{
  "num_hidden_layers": 13,
  "hidden_size": 384,
  "num_attention_heads": 2,
  "num_key_value_heads": 2,
  "head_dim": 128,
  "intermediate_size": 1536,
  "vocab_size": 3865,
  "hidden_act": "squared_relu",
  "norm": "layernorm",
  "norm_place": "pre",
  "norm_eps": 1e-05,
  "positions": "rope",
  "rope_theta": 10000.0,
  "rope_fraction": 0.5,
  "qk_norm": false,
  "attn_scale": 0.0884,
  "bias": "none",
  "tie_word_embeddings": false,
  "parallel_block": false,
  "init": "uniform",
  "init_std_qkv": 0.0254,
  "init_std_o": 0.0311,
  "init_std_up": 0.0254,
  "init_std_down": 0.0,
  "optimizer": "muon_variant",
  "learning_rate": 0.00123,
  "lr_mult_o": 4.0,
  "beta1": 0.95,
  "lr_head": 0.00507,
  "max_grad_norm": 1.0,
  "warmup_steps": 200,
  "schedule": "wsd",
  "decay_fraction": 0.864,
  "decay_shape": "linear",
  "final_lr_fraction": 0.0,
  "batch_tokens": 32768,
  "max_seq_len": 512,
  "doc_mask": true,
  "z_loss": 0.0001,
  "train_tokens": 350300000,
  "max_steps": 10691,
  "dataset": "wikipedia_en"
}
Each number is 128 + 24 x the weight over its row's rms, rounded and kept within 0 to 255. Layers, rows and columns count from 0. Numbers have three digits each. The size before them is the row's rms in percent of the matrix's.

# layer 6 MLP down (transposed), 1536x384, rms 0.0787, rows 1249-1321, columns 0-95
100:140131108145128118130127117098114145117156118130088117114109109136155153128115132135139141107146120105151126146117075108139168139123104124149141159138133159117108125081121105121113137141147119119122141104090096152117131122112138096130109105105157077136097144107151133133140100125124152177
105:165094168125179143129146154093132136102160154149101145114099104170103102134134125128135101149176138147161129130092156148144173115121088119136158119134099102150130125131112124128138159099117144186107173078128122136127138180138116140133131139125140103114098129115141104125155077137087157119
100:113105161128127099112111149124112151122153065161157124109152112076133126124141124132160097140092170129155154119130137113117180146095142139176091124089097118123134101144173116160131129119133098115104121149108130119093172154133151118106111109113113136126130114153201100131157123176158134130
102:105122095159138169125126130150127099111126165147130127145158133110106101110088167118120127153136086131141105108106152160116143160161126125129139102118142128125097116146141147139156172122111121118121145126111135086185134100152106141143110146119137126122196149113108137114146123175088189126
103:115089139154153113146080136113119126128144130107158102094132124133134119165111105122135167121134132133114174122117124161115106096134183141109112134168134162106134149129126132167102118106148121113123130135109127147141108174124120132133087162135156086109141143107104134140145068124161147078
105:117116130145147105132090115141146132162142094154133134162089160098097093173150151076142151107134124141171128085092134165108091132130138126112096112141115127100185156164156118117118131143131135119170125066087148081153118168119131127119117101134153150092109061132142138138128140098127155167
095:100132114137110108137111139123131098105157097156153164129172097122104089151148142140107152148120131113115155097135142105122125144140143118147081136137147116098123166146127138092123071135128106093116196093124131120083109137113118137130164131110101139150137111105128159103099096103148138165
096:112183125094190134106130110159141136149046132137140154107121144118131106143121134134126151103134135127127115123136117162127138121164098106127154129078124103111130174071119150175146133153132122155150114150144148128083102164089161114100146168087147151158150116129110097114156142121130146133
098:085135117125135133115113154126151138112130116166129107154093099130104125116111139133111125101127181097127118111134128145144121135145159105192151162146159147150121130138123125134125104136111192111092159123165134137109141125093148171073097137152156113111107092104133150150159136079100109094
102:127101113152150171184151130178149112124168128134146102103110119137113123084113130118111106149153118130107148181129107108099113126114147145177157091164101113140131116141110152152126150139155105092143149132132146154152133142114167111182145102135112092092127146097140151106147112122128120101
102:133159135120088154123163090121093100096126152140141121102115111145146081125149113113131154147131106125110115120112104073088170116109155101134107121135118123151132090134140126121118118104121155080131088163181156152158138102140133152126115099143131131162103118132158115090146110138111105113
093:144114129136142095150161151172149086083152165112131143124115138176127151132084152120155122158132111108153163158143124151147118109181129132122159122089131155127142151120117094091138087113111131131132127115103090161099160106118139132170089114131132135141105096110122086103151132163088139142
098:139126115144066152112113101162185091136122137140134071085100115150119133156115165080091134120125140122130092118159090147106122115158184087103104104096105112119108129121148141160153081175128104153124131157161141101102111132109144136121130119146095119127114166112134135089172132113130125104
101:103120130112145093153122089142122123158154128074103123114125138147154080094122160087080121154076152140139124130122129140106125178106112117101118120122155114188076129107141128132125146118151136178154134120123125136137158110152115102138114067103121118131116116154158099118152144140105099106
099:107084142125132111152126132092137140161107137120152216157130144118131152099119170135119126123143188103166117159204144128114137099106137128095159142122130115130153106142097130139100175157121081133149153106167131119140143124084117157120112146145148117132065174098131102111159063152107140121
100:120132121141093126108124137136128138137139115117198146120106117160121085127164149117129095154151136141135108073127131108136083111169119135078138177088142118120156103077114119109089121106134147157133144148127156126126155147074097075159098107134101172137118178143116155147171120147106162127
096:146080092127125143091120091100139160061146106109110093145130148109103143161159126147119139110171102107169138182139120117089113133155129132125130136125133123121127160152141119162105149131101114161129151102136108142126112131113124119102139155153140147199099148149148120128139141120145105129
093:122137115095116135125129118128098112178104120157127121153144119137077120101146144127155153122101144179076115116155133086135097124128136137128116091095133120074151140074076161082175148143107129181147122140139096143126138104131108110165146149094150163134111063127140089151141136148145101108
102:146140115106127103179143100126126150131115187137082131089140126135128164095132099106124137159141119097065133131162097129131121134117140133115144145112139145113125133136152129147147168138110151135146153117151116139130129150124167088157172115144117158158120101094115099126161159129126143146
101:061098106152155149118147129142119140125111168142093111113128152161156139117134107184114150131132169109156168135104138127131106101128118150114114114104148116167150115148126120113131142136169155094097154162144078145146107132140147109107135121114135146133102150076155115162110131118123080134
099:141117124089108102123141133138132135152120125119120093095156180128151133171103106133127117136123149109121128089136115103127164139125113140136129137143102128104150115153121145137104110103122131140108117173145134133122112143116176133111154174166148162111132156133128130116100166138108146128
098:157122139112119108130112106118128177150128157098126099068144059146100126128181104153164161087145134161137106105143124108123134149129124128184121113112137139125122143099102099152133137122170094140109149151137105098129142167138159135137126106140133127151121118112074105121146155170157110103
105:081147123121122176121138149132129095118155118128103129183127106133128126174126065113136106136088104165140087166133138126120131117156128125128103161123114097089117125165125117105124111133110169091152119133187128106120146138107143127111132143097094130140113105081143138099154138120090170117
098:139081115121126125115114156128127128128090152113093104118134102163136126144129074149137096088118139130141142139121122104142135162201157088174114129148149115145091099152110145130128132205135130129109134122117071119097093131130145149138145166142141152144151146114114112165120146137096097106
101:110136151164128120177153121116145082139103133143138101139138150100127167136123155146179149165133108153168137124138146133130131121163135132113181115142132125147131095157184123120128134138126162132119130122149121108129132109142139142108104144138140123129135117080127096102141114127175120115
099:142119107135150115114101045078122122118157139130136137071099114138099123111120140140142118123138089120130128175111137188118149116120120123083145116143124158088150118135128140131074187087126124101155101122123146113131119096111092152130144137121149136109105118148122079108143113130110100117
101:128113164077118138129146120102151149126189125093147141132091129080175116133146143071109099145093139157159118069161140118156131139123083152160103129146120117124113097071166122095149090121134127132165125112101133124086150128152140087107126105169122108133077098123158132136137133143154143149
104:139120133142119145196149138146163161155142117143130134094125144124087170100127116164090094147137153098136110156156133120177132106169086152068149127113135121118113145106128167169114092097153113118149151138127125139100117145121184120123137117121124139149084136106101129143142142174077101154
103:085136147127152122146105141149127139157159088099115115113144125136184104130096129145139118109088085181140163159140118086153132134146137163098128106142137152164145087144137130125143131138140105147121149106113163086130121115121119126153148157088095096131137132101087139094080147096115107149
104:117113157130157101122136127191168133145131100092154123124157191173151147123104109094108098125082121144126125115093105053103108097125122108129134121091145100137134140142141119137087134146125134175119157115150067140135113138141101132111076118106115155127123136158113096100142102097097138144
099:138145115139157114156157109110102156120145158147105141135135115115106152126136138135134161116142134098088076107146100099127120135150075113140131108073142144088171131120132173119111153116136184108185133122142079126106133133112168123118131120120104176123129140105151130107115113130063138152
098:132120181132106106143108108143135107147103131107120129171118147137163157139176137134074154121131100127134145118085150109108077132113140153129121108120128150130147127125126185131133110146147114104129103115147114108088126119126112123174088158099123142165155146133122116091118123093146189119
099:127138123128101107107103137129076100134143129071110148157119140158138116119082102174119125154107133083123099145121140140118160113142121124123155117127105112132103134111152175157121162131127069107117151142105096122122168113121166090147111096101120096138151137126143130171125130139139139110
097:105075152123111120120105111133091072156098123146102132131114130118121150141137109096114110107159134133160145085128163133151136147134130138126133159131086124114119157133113118159070162108114170111133129113148127123105104178083121141107150147097133155058115080096140179149129134120111132104
101:082110138106146143151102122133154161095145105127149128129106108143213107176159112114129117139136127120142101111155119145120181143128098115174134117127155113132101105136118124155111125141135173139160127131133121110096108091148095059130147177091108121148123113146172157125129110131172145102
103:148116133128129170126133116122119094114155144136146183112092163093141159132133135105114116129100122101130149160171127162146115146115091139159145100105152159133109178102136157127122124160183164094145086071120123124095077120137156169119169146118101106117143109112112115160116185113099142126
099:163101093120117089087132138150157121158118086166133131093101102119044151111124116152081138124136114118120143156119112126091116131121179140127135132130161128119164126140141142145115100139077108129119119183133104135134160140128142108149132113134140141108156115143145107097094090157130129109
100:158105109117088140144110085155132118107111148124164124121117109126171117113088114165099174119120173110143104104142124146145089096091147087194159127115086096136120153176128097103152137158125110138126167165135126151118147136136111116097148106109128077139162129128123124132125138122133106084
103:107108134111118053156117152102114179107079151144125114140123148106137182129174103126158117192142097143119077091163120150124128079193076140138166117117134135143108172115080125056126157150133127180150130136115095119112153112087156124103123121143164091117124099125092148104109167110115121147
096:158095143110139183119154144111159125140126104091132168157163092119119108124114150104131128110185154146148083171105160136112142084118130102118136098109122102129139149130104146132128128094168134102136119126189145153140137170122172147090122126139121138092149168122100168149109102140094117115
097:160125114139119087075127126090162152111121123100101143170116128111100123139141120115158157192131155116083145128103148113115144095120102168154105132146109128143134145136079142176126155085126089110120113111116147174115115113133108151141118093105161146142146133133114120122132138126109150138
103:122139132156099114167159099145151123121151149131149116139069114117141120155122130139168129149139160120115109177134104163083192154178158165109140121124109116089141122125098088082112126121143100127122145184128156177109162134125136134108147148163105133135098120140171117143102172144140118099
105:109100140077111109136164120142167166111159111108130133123117119114113119112143089128141125138156108144169114138097139095119083139127137128143144116177142134120157141202114125150065079122125123112147140156124096108154160121144126107127095107119157143152140140143080097105110156138117134124
095:096121201135084105112151130092133157115080163132149148167114132130115175090128121117111096157097144121127162150131120145133123126160114169102139141146108133152129149162083102121104124122118160161106136107117134141109119152132127173095148119131144157138138126118118059081112114111131161082
100:096113134133103119101098153111144111107066130167151160133083122098138118121115116124141082122160120117132081147109117134187114142125162119137112160129096112157169119126111090142098122120110097108147145156109095101138101057096148114117149122159100145157169145142107133157132131145097139136
098:139165078172140112147093162112088110152119161157100135089077127133137121130121166136173136076176157165126190095102129115134100098136084155101132129156138132098114141114130136140087108124084099132114152131090096157140121140156143138122150152122145167108128130113128121125154127085173157127
100:119133144104123106152125130127129091115097098156168146143157120112149128143141124170093115125135101115117113097064102149133123104136185182074137132152141047076134133139127126138132147078127160088141159120122124139145153163102133100123157138148116121102100123120142153130121133118116136149
100:115155138103145121139123133102136136132162120118164109201116122127103111116145125120139163111128109154133137136160134124166132123139108173168123147082125137126093114129107085114160157091101128109138099087092130166101126155121151172130111128156095114172148149125087131118178104124137103103
103:080123129160103128154100126109144155144113115149093119133107133120103121149106152144122112141116125132135094123167156118114167111082089160123141162139121131101106124097111150111109111142161127133089131099115145076089124072142080117123146176126122168129119187138148109151167093167101144156
101:122121100096121138111134140131161095128138131110119179151136119106090145127134127103134141158123132106144102163121100134149144109127108069123143127192140112084167101116114139124106124140099144154155126172140134131159147131143124105115109109109118090142171136104096142149104098103157128079
095:125151114130144160112159133134118137186148124136144126108161149121120168146089143121137078144121099146131122092159133140165114143153115098122135123143131159145185129139170108136130118135117101148093126119127082137111127089123116111143107113106110170157136132165081150124160127138113121131
091:089153151162147126110113102123150138130166143138108142136158151146147149108114142140129112119154100142135128150089081132141122145114139136127119098175095118102117172123131179113129105089108128110138130182124181126123127096138120107114161094102075139148161136137115153142098121092154126125
103:170139112125178093119141075140126129149117085150136132110112115151106147138129118109131149136124153161126115128162110180099146132139102108127090114101146152128161158098113141117175123140119101125125130115130120161108112115193162116119145125118141136128132097089126139081141157091128140110
104:132150152159123142139150135160125093135120108114144111084118116146118095129107106167108122077150105146145134150117125159120119142101166086101128145077088099136129104126169130129121175153142154150094132165173133141141142143143154128154158114168130113130103078134124091127147129110125134140
097:101109138121152152167141137135120102146159184127112137141132160114140123103149107075129106166114103088140167141117083159140137134157120141093126152162128089128139148122131136118111137154151089175122122141157142126112151117149093140131159130142089148094089157099129179148110082121134097164
093:135117126153133134125148133130113114078155114141136109159125141113244132129130172137102121131182116150066209131100119087111130134102121161102124148101129143141118142145164142146144110124116101117146162133112092122095126118104130147151133092109095123107083131180126123147140123114140143140
100:153167108169142116119148130132086111073125144120108173168140113123149108120101140134096146170164113138081142154153136074112101154143146133177131129149136125153120125105114129138120134130158137170119146132109101116111112141097134105133123155121149103135128141083135099136198105116182129134
104:121144137144150109115142099169055132131124136180119140123106103099156132137142109114118153157173148104109146128131151106126107134137107153165063138124175097098167140117165124165148164132118141156093138104121148087114117180103152116117124160144158102120139106174125096145111092106118112137
099:120066125145105141129152094107101111126160126093136123165116126127157170117153124104149107120116154114096164148128141128128133147136152133149117139141131102159112179102138200123108159133122125069148173126109098133139124140130176095107146141124169143149127172112126139156118129124126103140
103:125166094120127135141141101108113121120138111127178147146100134102157158126156102130096123102143123138140151102095146125138164117156173086089123107127137140089103121172114107130119116050133075112097109131143129151150125105114108123166115122144115172161131114076119142161119105158093139137
101:134118133153111149115117098149133162111136148157113078159144104120113111089116152118133111141093124154141098094125119155134110142126149140097167176076130111076132110119109172116131149128127127141140096144109101103116142155101158135156122133100129111138123113129136132125160087106093148137
099:100146162148139138125150118138143130154148172113151135123167120134088116147157126114137094123140170147125149129150122125169123149114135136138140134104084184100133108144181154098097128126115103140160149120161110092106131114148121098139107067102135135157136103139101166108146129110145122124
098:122181096138119131098132152157128107118134103126167112113128071153124106122112105175130135058152112172137133141155106150127133173129131096112128142146107109072149121171122107125136090143115160168153147185116101143101134089084127128140153164096152131132069125126136158137146101142094122142
101:135079125117112119113094125098122144096145126119121132150135169163134123086077139136138118110128140116118092079148120114120109129111092114134122113156159083137169126133158151137129157157136136126130115168151126123124132161125138112186153128126109075174131088155131143097126132146116150106
103:163152103178174172114111067125155186119144106156117127155086121129081166134134117099136176156108087167130134124129101115106119135133129118127148152115118098117119146155103154137121123150118128120142132096111119094098121141156138108116135133125146134128104144111137132129116163134111140126
095:106129141108106117155154120113132124153133127154137140112139114162160105129182081141122147123128100122105104123158119136141144148133111139138128146168109150103115146130150121152124108153157122092119159117101148149148135208128153084091109112133133098124103147122140074142140131126089152161
094:149106121134113093140146085151147115152106161109056114127143154130091124132178140105175111108118137158128129126128147092102107145117138107124117090139125201108148127128118141124159103156144103109099152194095132076158147135145116120162130096184117088140107132133087178141120146161147088088
099:118150111149172132159125114104155131147099143074145158144124118134108102160152106140114121114126138113127101090135118131139126111095130075138102147126120168137113147089112159140110158154139082110143119164122128113117088167111139094107111176117162115153136105114144143141123125127123116108
104:110087111122145116108108134152126158103130142093116132116162142125141163081100125169168096128146114143117102105085111124147097115136126072144145151152128134135126123171133119131145140125085113127156142136158141106160125103181160114123131113152134113101117115153118144109116143167110125130
100:126094155121174129124175155129122121101127124150118158076164143070123098133131129121137092128127122106134137116140098135132112150123116133146168105146109128127130136119103140169134155133115124106124120149150156171118121126142124156109116136145118129099124193076127119090144121129172111060
102:126125149149102099135098119168105141135138108111155109131093113118076163117205120109150132112134128122157136096118154080118117142130105130078092147133139140152093130079114102172100117123130135097108122117104149159169135114131137128122149120118179129118096122147141142123073149122156136136
103:156152151111162112108155121107122113121130137126117099156142107152143143138113134146101168133144108122131159092106130131099132120119125097137167108159157158133116130125137075135148065140123171148102138132093119098141138173144127117130154165157159087105119077133146161081096102124109108097
104:104105110128121119129128135109124131117141153155102123149096125145143136128121139134134128128112103130150131146104194112140186126097147137161145117140124092174067169160128147116102138142152138107120134092118137071090112143119130110145107109070187088128163121129104116139110092165164142141
# layer 6 MLP up, 1536x384, rms 0.0822, rows 1250-1321, columns 0-95
100:173153139151142115099130142112120100135108059131113175090139121116118130132147103119129113118126181150131171154148156147089136123092111135154135088050141145138154142119119121115163120101122109128156104139120140124115121159134126136097135131130150080099128130133126148125153167150109136093
099:127145134138114091103123116154141126094162172134151111105112153167110139103136121073153119104132108106121077085168110146111104106094146089127130099138139137147134149103076120099130134112119146111150164067176120142120122118130127121142133120094163146159146106116190130087098148119138099126
099:092107153119121117099130167157181104122133160173170112129162109115120152088122140115104088120118132077096135110142163143096124143099119114143113134121124132084142162107119174136131128123128117106093156116134106114151101152145127083117119117110137146071105124121138170141149119126128141184
109:133130139111143102171095157114136127132170118141169107117121113123114091130118092138108133153112138112153131108148130127125163121092094139107133144123111107125127161139110165125133121153129143146137135130121140142137189152088131147130080106131075113117083092117133095139123147138099137107
105:133134131153123177164116131148127167153143122113146139107146085139129137113158154139119078148131144110077157111124112114111123131166132092108149126135114141115168153087132143168124137129149137127126096074049173132110117130151151095125134131116095158099140127098110149106122128172101118104
097:110146143120134123110104084166103121135100116117104124116094113153140072099110128131100170145181152108126123148121154110157130134115107106147145106113098120150114124120107099132071117112145122132086117149087163122144117121166134123137116126156118151154091102141099131169126108133123135138
100:126113122167161151088129135143081174111140144119138155120107177137161134145147119124134166098139116120171109138119088171133164198147093095128167144117126128143129100140147146126137133107112131126145101101141101118130119097089117155106118145096096136125139134117103111123114102147105128129
093:143127171136087124133140132164159124110118136135128128138104120145111098147173145134150145114094112116197124142143175117162120170109128167193104076172164113124146124121117147117126147083099159131145108115107155137080143112162120117155130126131164149131098112152128111102081164099137135124
100:085122115137092138147142081137112162143164133103127122150152137125093078101127124109134128126207122092137162144128173112088135121116143155153077122145110115134126148142120134141190146171143132121127149165132092124138128123089102110101134160161155100145144107124122061087137112106126110130
103:120158155070142104145137131118118110135083135152114097112115132135120112119160154120132127153119114089135124168146147142118165105148136117127149132166107115135109113127129122093132121153175127130103080132138126109131145137109107144092170142113154106178133133093131116116121078104111085103
085:127146132119121170158164103094120171116145116150116104089171103084096138108192145097125111107159139116131137059156130121149194115105086084126111113161148097158097130131144141110138180155115138099109119101115137170137143105141118156087089118154161133123174101158161102142123128170108111085
095:117092101102136177136134111106116159099148089087140117166128105158097115174132127134112155114141086130142093133156115132091084130151119125146148096119148136138155100143092130162134117145120175115142119140158090119163125092146132095127152158140126151082099145134084078206136105134112119155
099:138129112133094093127108126088117152139147100109152100110104134144089105128136141127076148180145103116152139124083142114181130128123113141147128128087127109101147110086117122135139156103104119170132146126134115128126101137136179101120104143107142123105137151163162129139177151169143115151
096:114112160132118127147133134159126154088118135118132158107123143156158125102147148104072082111150151117147132157117115158168103126125149110082100107154135111115126091113107146126143156088152099098131127171139157086164155126094117100154167166095110114156169139131132124113151131117143098133
096:094152158198069156104122149106137144120130125108112119130148130115129112136179108108145171065138169163135175119163142126144101060102128124058157081098122123123174140117131102108143100117140147118146132141113128125171141139114097092157162151116118121147173083120100109137149124092095112150
089:153126139083129096112118154129139145128101111143111145137123078135123132113109121135170122110122116124174115169092115092151117095108131125102116076119113110134081141158132122175155139095156162135103126140117119092147142128116154148179130178085091130104109158163109181137186136128170112138
092:124171105126136164117116182100130119105134130150134111116162150126150155122113144140121107185115100132205101152138108156126128107121176106136116166137140135180143126143160103155130113102181103128087080139137148122114110135150143119127094132119119117144162116100100166136148108120129132087
105:182123108101107128089126135148073125167156154078126121153122144133127167120112124132106096135144098138130183159105124138153126153100098066104145126120085132114106074150129129149120150138126172135124087127135116128093106103129161135149171094142103130135154109136104116105114138104116130121
103:102119171154119116125101151126135159125129135118174112115109138118141108140110135123105134133108139092156102125133135175124116152101141107114143091081161155086149125145146124115128148088100146145112140120137105086152118179123139074151145105164132107153112127085154125137134131133156087150
095:132099099153128133131110168124175112143117119117094089142168151133120151190101137134120079124136157137093114134122138069095135138110132155133137129140122102159156135137150159095160110135124127104132133142134134108166134124131183098120128147093121149086128134087113097128143119126164126150
097:165121123141109165142083151147156124128082140152139143110101182136128126114099100139142153121118101125092104149164100084137085144141135116137115139109112136120102155093102156108121130130123182104103146139080113137160163112133139154159181126129160128138141144145152140115157097150144145121
105:096139145157132161121102143158152106130139139136141120150131092113134092095118128132112129137089110146127112174134086131136109140118133147160169102112081089128143130142068151142120097156108144119133142139105131076111159104123125095181113149112116103151101120099124098122107088086129147145
105:158107165183138125130136093139139075126135069116099116150126151156142138137133130123120091152139110145154122147111143091124144108139165138170147144139126122154106139115084119149118114172160136140149147136151078155137168111088141119104139141151139113151133175133123126127129132171107120118
100:145152120148156141075110129154116124099060111110161159146166102169130133133138158134119164109140143107139117146145106129163114127147148133141166138118114143119152105111131139121125155118081177155171107123079166151121128093148106104144117168126100123174160109097102111142123088129148125093
095:153141116154146129104118137137128143122114121135150105166120144130141117150123120081109180097140113122126148141174128110130146102160092132119145150109130135160126128104133097101138150121102140131131115108125098144190186135125105152141083088147162083127120089151130056114140126094126122077
099:129171119135132130138146145140127097104096152085118148111124106159208146128128105089122105134176137140133136146079146107111170150147126167128178136117166125115124188151106139121102160087150102140155124137153106112121120119166133121107141133152127121107126132107125094110081150126145156095
101:178094145133111137132106149128118120131156150146119112134129130137106154135149131096132109122160105096124137135153125132129095120115094107112165101116149123147109144166126147088127111106170106120081148094119126110121154113111129121089145128167126130130123155084143143108071137153106147176
102:102149101136126152148143097125126114161112100104161082102149123132137119127180120079112106162129112141131091134101087099188128094134102126141107149112137083118127132095129122142110176089149130143138113137117119089161153129067129100122134126114140125093112128104156116133095122155078146142
102:114103152112156105125072136137114144112135142164122149157109109132108093141164100165112141130155139138135084109120104117158119153143123117116152138138129138143104173099095112142124126135116138129133091122159118155104122117109118120098127124150113103157124106109116106140135092144181129142
096:111099148118150148095113109149136103174107081119140090121149134080129122122128126169110132083138104129150156173076106080148143096155099161132113111099124128157191121175087199181137167132151150090134108164173075119120138110097121121147117138113146132116124165069089127151116098144139099112
104:143123146124113084143131134099119125092153086145090131122131140126140174087112143145075150095147109137137115112082150131106153150118136118116108108128141096122198113122076120179092149138142123106148107090142112154107156104112124123073152136120118147123098145145155145092158112130100148120
101:150143099144090096141130128149118136080139137123139121108120097109145161119110078147154114120116100195103113138108147102088091129160123087151086121123113152112143101136154092156146142168154136106142128158114148144073160106128124099123138141112117161127148127114115134169128149133151122123
092:127129188143114144123103150151123102084136110116137130149121133135126182166091135125151125140124142136122118139165135098144124099185156191093148148158145111150134130143112139071156139158084129142110111149139122155158138134121124106147115132129148081096141108149116123138079134111091202113
109:130083153104161147109143132136137128145144135150127120138157142130139140115135130141124142129137107135155118084118099131155113147113137136196138146181147125175131133099135155100134138105148116138111117108138119120146183103152091112140113106157160150099153130108104125101148091140151124140
100:128120143169091142164110130165132149108155114182167153146129127183153112114105122128117158149153123132124135141159143110124092156127110126150121140121123148128134076131093153122103142156143156141106139130099146135094129168130090112078139092086134144141114149122138094174095105199096123087
100:122124101182117072103124116161109153123153110125143116140131094136121134105137135136129140097108162112102149106112122138113118120119163141127099139138136095123157113120096154141124129132109093149123150156097116065136129133138109106121118135123147162118112115116176075135138104112095129155
099:126139145110155140135126144118092121141130079149123119148107108087112119107092114092101129164119147075136116122110111140116106120162153096152123094148148108139111083154131133160131137111097086131139153147136146134142124090120126092178104164122124131138123136152145145121147123104117132158
100:144150134131093134127117103105125139121082078131128157114153160111128108161149119136119117168120187134089112177148127166120105107133107136122137138083136140135114141133150136142156160147128124157124104155106144145102129150142114134133149130109147128127128104180124135114160152127137159124
097:094179137143098163079136138172082138109103148145132154108080149137105120120139110121218161152109083131123121128141109114110202135131166145148176121148149110130133080098120088159127134135138117101134119088139197110108112106115104075140120104139135108102138127140184159155131182111139107103
099:119116126129079104094123171120079133137136093114152122100170125097142160127160126139142145165113115097137127116119135140123142112121132138129102143104130156132149090155067142123143119151157138131150180100096098132112147124076143135106124100115114077097116129162128114148163149098166128130
097:121129191129112128110162107123087121122149111154098113098121142106081125126152118115072135132136107131144115111150114149151121129117123045162138204124142125148080151138136166130107119163170144130157095085129118124130109189147162140131133124159163110140187127118173137135143126096159088134
101:170148134117151153075135153128103130134191139137120120106161112116134123131082140098118144119141095136115132163115143087111108154103092165163119119140165144108125091154105120124171130168149139109117153120139093116163153111111095116114086107167127105093122153134147122116114141180132136103
091:133108125111181147132057156142178134136112139153089119117157112160111100136131173085152090140157121126133137138139111180098182124128146127141110144139126136109093166095112157142128103143139169130140105105092150133128102134112132122130095113121159124142118136117117131105121117129094099133
099:091124132101128127113121140139170133147103122132125162150088131126120096131128125140180140139125127137119098095129102077116113167134164135135162154135112117175100166115156195124113157145093146129135186122133126126175130143122122152107134136159075163134148111090178100174134140105082105126
102:091151138142129097121108112124101151098080156171136096101167116116124161142154115120120116166125116158122156112170142123163140128171082143117134113157072132127126145146103126119096117143113120119191118133103150076081142144105153142136150149138136149136144114155169135108158096124092113110
101:131151123123140124154097105123105106083148116120077124093114159106115105099153123107144143148059132172122114096156155122130119154095134109136158140118132127103126086084147104103124122131139136107126150114106124128165122150110084160119182122180149155157136107119145138143137154145114172106
099:134167083059110126151121132169136117139130165145138132167098136137098139120074148127136122106114151130122115147105114143119182109131138135106103173126124115135146116114073130127113100101113128110143114106158158134114112140184150170160122136130131153147131116132131129136128062121156152108
105:109083102106121198099111141095141125143148145127128087142133134155088108158104141124138106104122101146100146128083164126124171144122097108112158150115111128138109110157109132092140202158146057151112144113155178101129108095119108150125108114139109155162125118120131165132122151148120109159
102:129150154143136124119126187118151116100175131135120108122114113099090121100137110112109135128157147140194143099148164106129125139138151132080110127114168128152121131146110106150076179126119168129142141127097156123128150134135132119145126147120114153198128105109090147124117112080100152130
095:047111129141109148173129160181089117109136167140152104120127093128133145110179117134136112139125136114115126108127141111120142165122131092102132098158146095102158153163110121111119136114152097090132104100131153098134134109128135137138173126112101162140124122144130156161109119099141108112
085:161139170100127143152121138129142094103130141118134131110125122100103139130137124109112074125137171105132071109176146121120133146134152120139097117143100135164113140127096142099074133104167148130111106127157111136105127106117107120107127142147099129131128162165130145141134085162063147130
112:125133092118168163125117153077092109125094163144123088154124141137167146142077162100137157131086137159140129162150151121111119138149142126167148127148159129113123170145124125130106126145113109146099110135148145123133173121129118101132159162151123132151146141084098097096113101120124094116
099:125137160163114144123104158120122105101090088140083156077139131111119134115162153138120116128102086124153069104081161096093146075117091040164107164121133132113150127120113107157130088128140148158142115117154133123133095143114121116104091179072102185130075134092174175123128145170134129106
093:114156127161160109142162145088153140092116098108132109172146133115108145104157127137109146154155146137126100112110136117112180140097116106144134125133124123124127110152135115150118127092144147138110161124114128150134112169132150124145158099138123098095127142158130066120106137090109139092
094:110125131147106127141174103091098145107117142147089103138158117119149161145162149161115136157129127065142119109143112112167150101118167156143157124155131151096168112114151131107143141113100145098114071115138108125161166085104114134144135124125126123151130153143118136160162127097110132144
097:151133126117140114110104097128136148134133124106062118140090114116112116127166112148137181144148163129141143067111107121150145097091086080172146133134105091109113154126133099136101144082149169098173167125155137135119167130135155115158127136124070128099112131130135140129128105125077133159
105:124105148114150131102110132156120146085175140096103077092140077097108168121148123112120156194149077146130125093102096110164152172086138122147143121102122151132125156137120106179088125123180213153123121084145105075114131107126134187163130119104139125136110108105130144142127144124106140142
094:148093162128115161133116107077127157112157140137179198121120127102109117186129129144131114081117131122113144135135176155146151140131099107115174127105113130113120135124094135150120165116133117138097128145095129129113150122126145106140117145129114117165096066135103141134162133110155110113
104:149104111152179107130143114139105117109132126124162093133165077135135134153158122091097098128116084049144134072161155133083125119121128107106149107140152113143117103149141086124123115102098097067115089095120154138129126084146131173129183115158121121177147137129126116155125106143146087067
105:107175119179139151128114132166142155186133140143142114137098064109096182122149082106138082135096108155107146119139145119124120137136124128117126152140167185133105120109136159101128182144109125116117104095134105147146178142151090164154115107147142133160107149106140140108125103170135133120
102:146141141113118124108105129147173158129120045113121169128110117141133139126108130138143115084170179098142125112124157106090148116154151146159157116119148145144125138150118107111094172128094132123129169136118146135104133109140103146113152102127117150138137084111080127158142164127155142115
089:157110120141131104093090121125124149139109144144110137167135110139101120127122154131097156133146145129171142129190171102114095119157155121154140117132147085132167141135115132120136157096137168123118120126115143088104133135123161131134126127111091120126099141159147186124100136124154117128
099:131134088107145130129128128174115080149135132128156117146122150101108139130097108148155133109126130153119153144171152111115142169134105098121125140151136109163110118124158144145190138145102143161129203120137108123134167128099137135156161136138110093125103131120122107109156101146114117058
104:172118083122148155126124093131155136131093104127173078108128142127138096099161136130140114115183119137096143149110214114113119161109142098152133143102133126140196100140141095114123144135125141164133109115139129088158125099164126118165119148113108111128132120113113138137173141118088160167
097:143128124151120126087126151091131121107129079144132141127131085046119128153125105136130122174116099099097088144152163104123166174109099152139143161145124121172138132119162138141148160115127154129095105152120123143100165143101118128166082121162111174144167122144107126143133121117169093140
095:136123104106124148141139154122148121149132113085131115116117108115139122094108120120098148120121107070142156101127138163154147165128098123146155108149135157117147100131112114133108133129140108102169136161157104119150127149137124092133133190136106166116115148189153125102089130152145132125
100:084144153117096135094104152090098161165107118149184140156102158169116176131122121150140104141125168135108164122123116104091140140110121134095143116118149166089107153125153097158125162136125091130117158111115137130120131116059112112146140148148102085148117136147109108134123122113157164147
103:115117121075081119140130134108152115172112103138131118139147124108094146177100125133098115131107122175145149140074137119144139116152092090123136175120117149145119127159144121169156132128144131146146127145163131142079144154156160154166161153144163126130124108138136129094094121095182151132
099:116140120118163115141086133134121104122102112100141115158143101159191125155137134105118182144165133133084124133124119169104126113152098108136093181087122096142133094134166149124124156147135166116127089092093128082116102128107170128118116135139129180087180140150137129103170122167159083137
098:116104122135110118181134058122127149105138102120139121106108084106141135099205157153136115110121107148121126091091124125118136167126142144117132101128135118131123093124111142162110117136126151115121120100137143150108142149117127118142149155090166143128133126133103073105104127134164115134
102:128129126175149129114118137104163115139171115118128152142103113141123111174145130113099147143127132151121104138132106151160132149150124109102147138125146165117133113134113142126118138071138133141152115128149113130101143148134091113140089131142135125145169175126100173135150137129126110143
106:105104158120118121130140135102100122121126108117148100132174137093123120168092128081129138093122167107128104118127152128126146174089146138179172130129152157144167093121123092096154122127163194135152148128129156108130166154127136109137129153120123126132150104115078130097144123115133148110